Weights of a small GPT-style language model, trained from scratch on English Wikipedia.
Architecture: rotary positions, untied embeddings.
Training: a variant of SOAP for these matrices, 698M tokens.
Each number is 128 + 32 x the weight over its row's rms, rounded and kept within 0 to 255. Layers, rows and columns count from 0. Numbers have three digits each. The size before them is the row's rms in percent of the matrix's.

# k: layer 3 attention key, 384x384, rms 0.116, rows 301-314, columns 0-95
# q: layer 3 attention query, 384x384, rms 0.116, rows 302-315, columns 0-95
k301 112:131192110146049142163116131187076095159165134151134107099145116045120138098080166140120149097161132041166143120177140094157105078169188118100067160121130107141172142140142099175116080102165126064106156105103170113127122102104168183128154117172102095107134101163153127118099103118084078129
q302 086:128031117118181076130136112167124133140166132125143114157155051157073128131130118138088113109141169146178110129177083113084130109139089166174172147125141180140090126125185099135104136105158121111161136142093072080110156131163075147167148137168138147149111149128109082114139103130097119108
k302 074:112156103148077155145116119116099069142091099100136085133090131079142105110121147132162128160151137113113081096107130140148203094116218117126151133191144145114164166178083135157107122185153149141112114144099110099136162123093155150130149161149076062116153080179094114107094132069167102103
q303 104:126141129176133137161156140159109199121161123132124177121139161130149140145114131185129133083138129138118133164179082136114105154097131162124121092151128105121153163064099133108128120145110136069107096142105133128207119119140068078078104137201169190112068130142134116050152132113047201115
k303 086:110152064142114137102138076111165097131178140126132107088128104160103137152173180139175131149195157143181126147123124130175158167172136140174169105144148109119133089097176147126126174074129146119160167040167108080110062085147098139141097158096056088092130111150092105195168093131155094106
q304 089:146104119177164142163064122145064037145112119094138150163138120144195157122140131087123129110106083116120158148190173109164129115190078142189105092125119168073119099162167083168101172157134130097131150159211120116117168099072162160107117160115081045155171099103119078104106111133171106167
k304 102:130147138070099113111064208127135161121148101141109127098058196041167148098146117175166164124148148112133130090089092151119140098184136150132163077152140170166158128154179147092135086171039165149146098088157158129154116127143133116122146117173136142153090137110138173118096142167150092153
q305 101:100164092085127112095156077114095165190126194064120131093145143148116156186156151163137140117105226153133161093110148102138101108166122154161175078126124158185176152161068085135126071114118157144124111199084204128106130139139089146105143099154116137208130081141115172084072165131089132081
k305 102:107071169052151100153147167116158134099104123053191150176115151164111136069124134163101111117107118107076075142142156207102086109136141050154153182138113054059146151093155158192109118155187152116089168152183103148133155114101142117055155114096125114149116177080181137141149131129109148148
q306 097:193132087129138084136121101144116114136109091125099150086114097124130089155099133118068161164097149104111175089153078096189118150128152142134123192178157126099133131158164163115149174162122101129094120102170059139133119159075151154135177088173142172085134158100112173092111144144074173167
k306 105:124121190183127124100146078077153194135160182121112148135140163190157147154103124085080079156112195181146149172121143127112146106138077091134148109086122107134173130099186079146122159061116125052095131132126115119128130167099150154102090167061162123120090134121094164172124151145156107143
q307 105:134187065177150092111083132114131123087079106165105128079095137147120147083100079169156047141109088172162083168176112163138095104094168116050169147196134098075073158123087131132088178118147125174116092159149111221162130133109154160126172106152152107149124113186137152132110160160143151119
k307 059:097136169167142128175164164073150133088157126106110155134156144121087139201170098159121145114182131123085144139116101138116109154164130104169114134107133160129164091086143105119120132099130127123165119156096128113124156114152149093166143160081151136203074168079098240116169076200101128108
q308 091:067097118121068094156158150150131143105115154133099099100116130116093138119125147112109093116161034143154132155078156088165078125187071155109170158221164128120115151217151110172071135126137148131087192149083107120132147095144138164089104119110130124158139117191144061162101158150145170088
k308 100:121165149150125103148111136184133098156125127095152152083080099107139111123089134083181114115092160095185047145173125100108195120115132130096152113113048080110147144119192135159170093173121086150091109124183128133123165084140155128127206111176147111082176082197167168136129079108102101106
q309 099:164162132073146085111101146174133092059148151146151129137085087162140158127149184075172122103116065131062118126104154128157124109107105156126104159213099153151121142152134132122089067114127150117107126140119169148147178101061202113175145122143073180165143111181087131098128132107144164157
k309 097:117109150128171153151114168120143151135072117115155080184113124182136199189150060173104144124210200170129152144164117147080153140101147147112141079100139132164112109113090162103126133155116116104152097089153088132101102191144123156121127167138179065098125113130086171138102132120128130111
q310 083:088091152087125129178198110132115175080119144135113108105118059086075083146132103147129151068093108153092119135106142133163144118089120113088132152094095123127097144141114155129113148154101124134102142182090124130090133115111167126161178159115172151135113139088099090099155119130107148128
k310 125:148120132221146190072133112160111157217168140127113157093139108083125138129096203092075124133113145080145136099130067145126104133157177090123084191168119117078123130103151127177163170123199131120116136157073084139102133110116129144096104158166089162067143107097137108166144099067165114102
q311 103:156104139197106165134112073110102134125104135167145110126098033116071083146154109131048082131078175104123119129132145049133112162120153168126138097143077129092164189099167123091081145089178061102131148122159146132130099098154134159133156153138186091135125092109117175193079165151100145110
k311 104:119123168153096125143114138156154148117089111118118137149175158128096078126120138116124089069128129138099060170142153149123106118112090178115170123111193112125144058136151165123167171132097082118102137108098144180131143162102086147110169084119130105086160148095118136095214127081100118106
q312 097:117136151081106156147068113105116097063060125124142148119106092094109128099133115123138093138077106224109098092086132088098125184134099151138078170121133105133124147155090148107128178094135139143145161173097131142086083101082109076124168150098120075109120122093187089120176138138093165154
k312 099:113134095155147102147116130140088098173090174207114163110165156145091205139104079117141144147109089058128106202094191134144160112121129137105189120108189115142096082119153135088111110110119097130095156054187182108204142104137108173110099153121124156145120181178133106091087096161224081130
q313 100:114112108074154154158156153115139168099137135128112115159151153126165156086088159107131148110142137146113065172189120173045140104120095160112136140187141168136131140134136124062121145076148117189172134132069190137128140110141197162095124110226080127125129140131101118124143154109145125105
k313 106:091123076124143145127035077139141100095080175151115152090101129167088106137162119168103082163103093112098114136105159037136142168098161147116133122155107144097143115075095111103104154157163112116153136156112151100148155064133105128179134116064129115141188098128140056135157127195109149124
q314 094:100129095169125092152167123097169147074194164079157146138117084100123080122088084077123072081098056112103102139109099100135091125158195092097138078159119134146144166072117072144161175166178129082086175179142125183184107180123066139135100108143146111095122113154146106082106119143111171096
k314 097:111095140137150171083104125130140186096057127166134062156105197131167098123165144136100032060188169150072125113178112105161173138074128112088127135155115134121159100085115179102097131091095135081171080085107141133145144124100067138111118123104101133161114101131154140128175158129128132123
q315 100:117161118153107124112140090112152164104118180149086120145149122096113124147141132039137115143098094193154131152167128137117129113144095134141144169136157142120154088179131139115115130171159137140110165150121158150164072172176128143108148087102090179105152132121151132168104100130125125139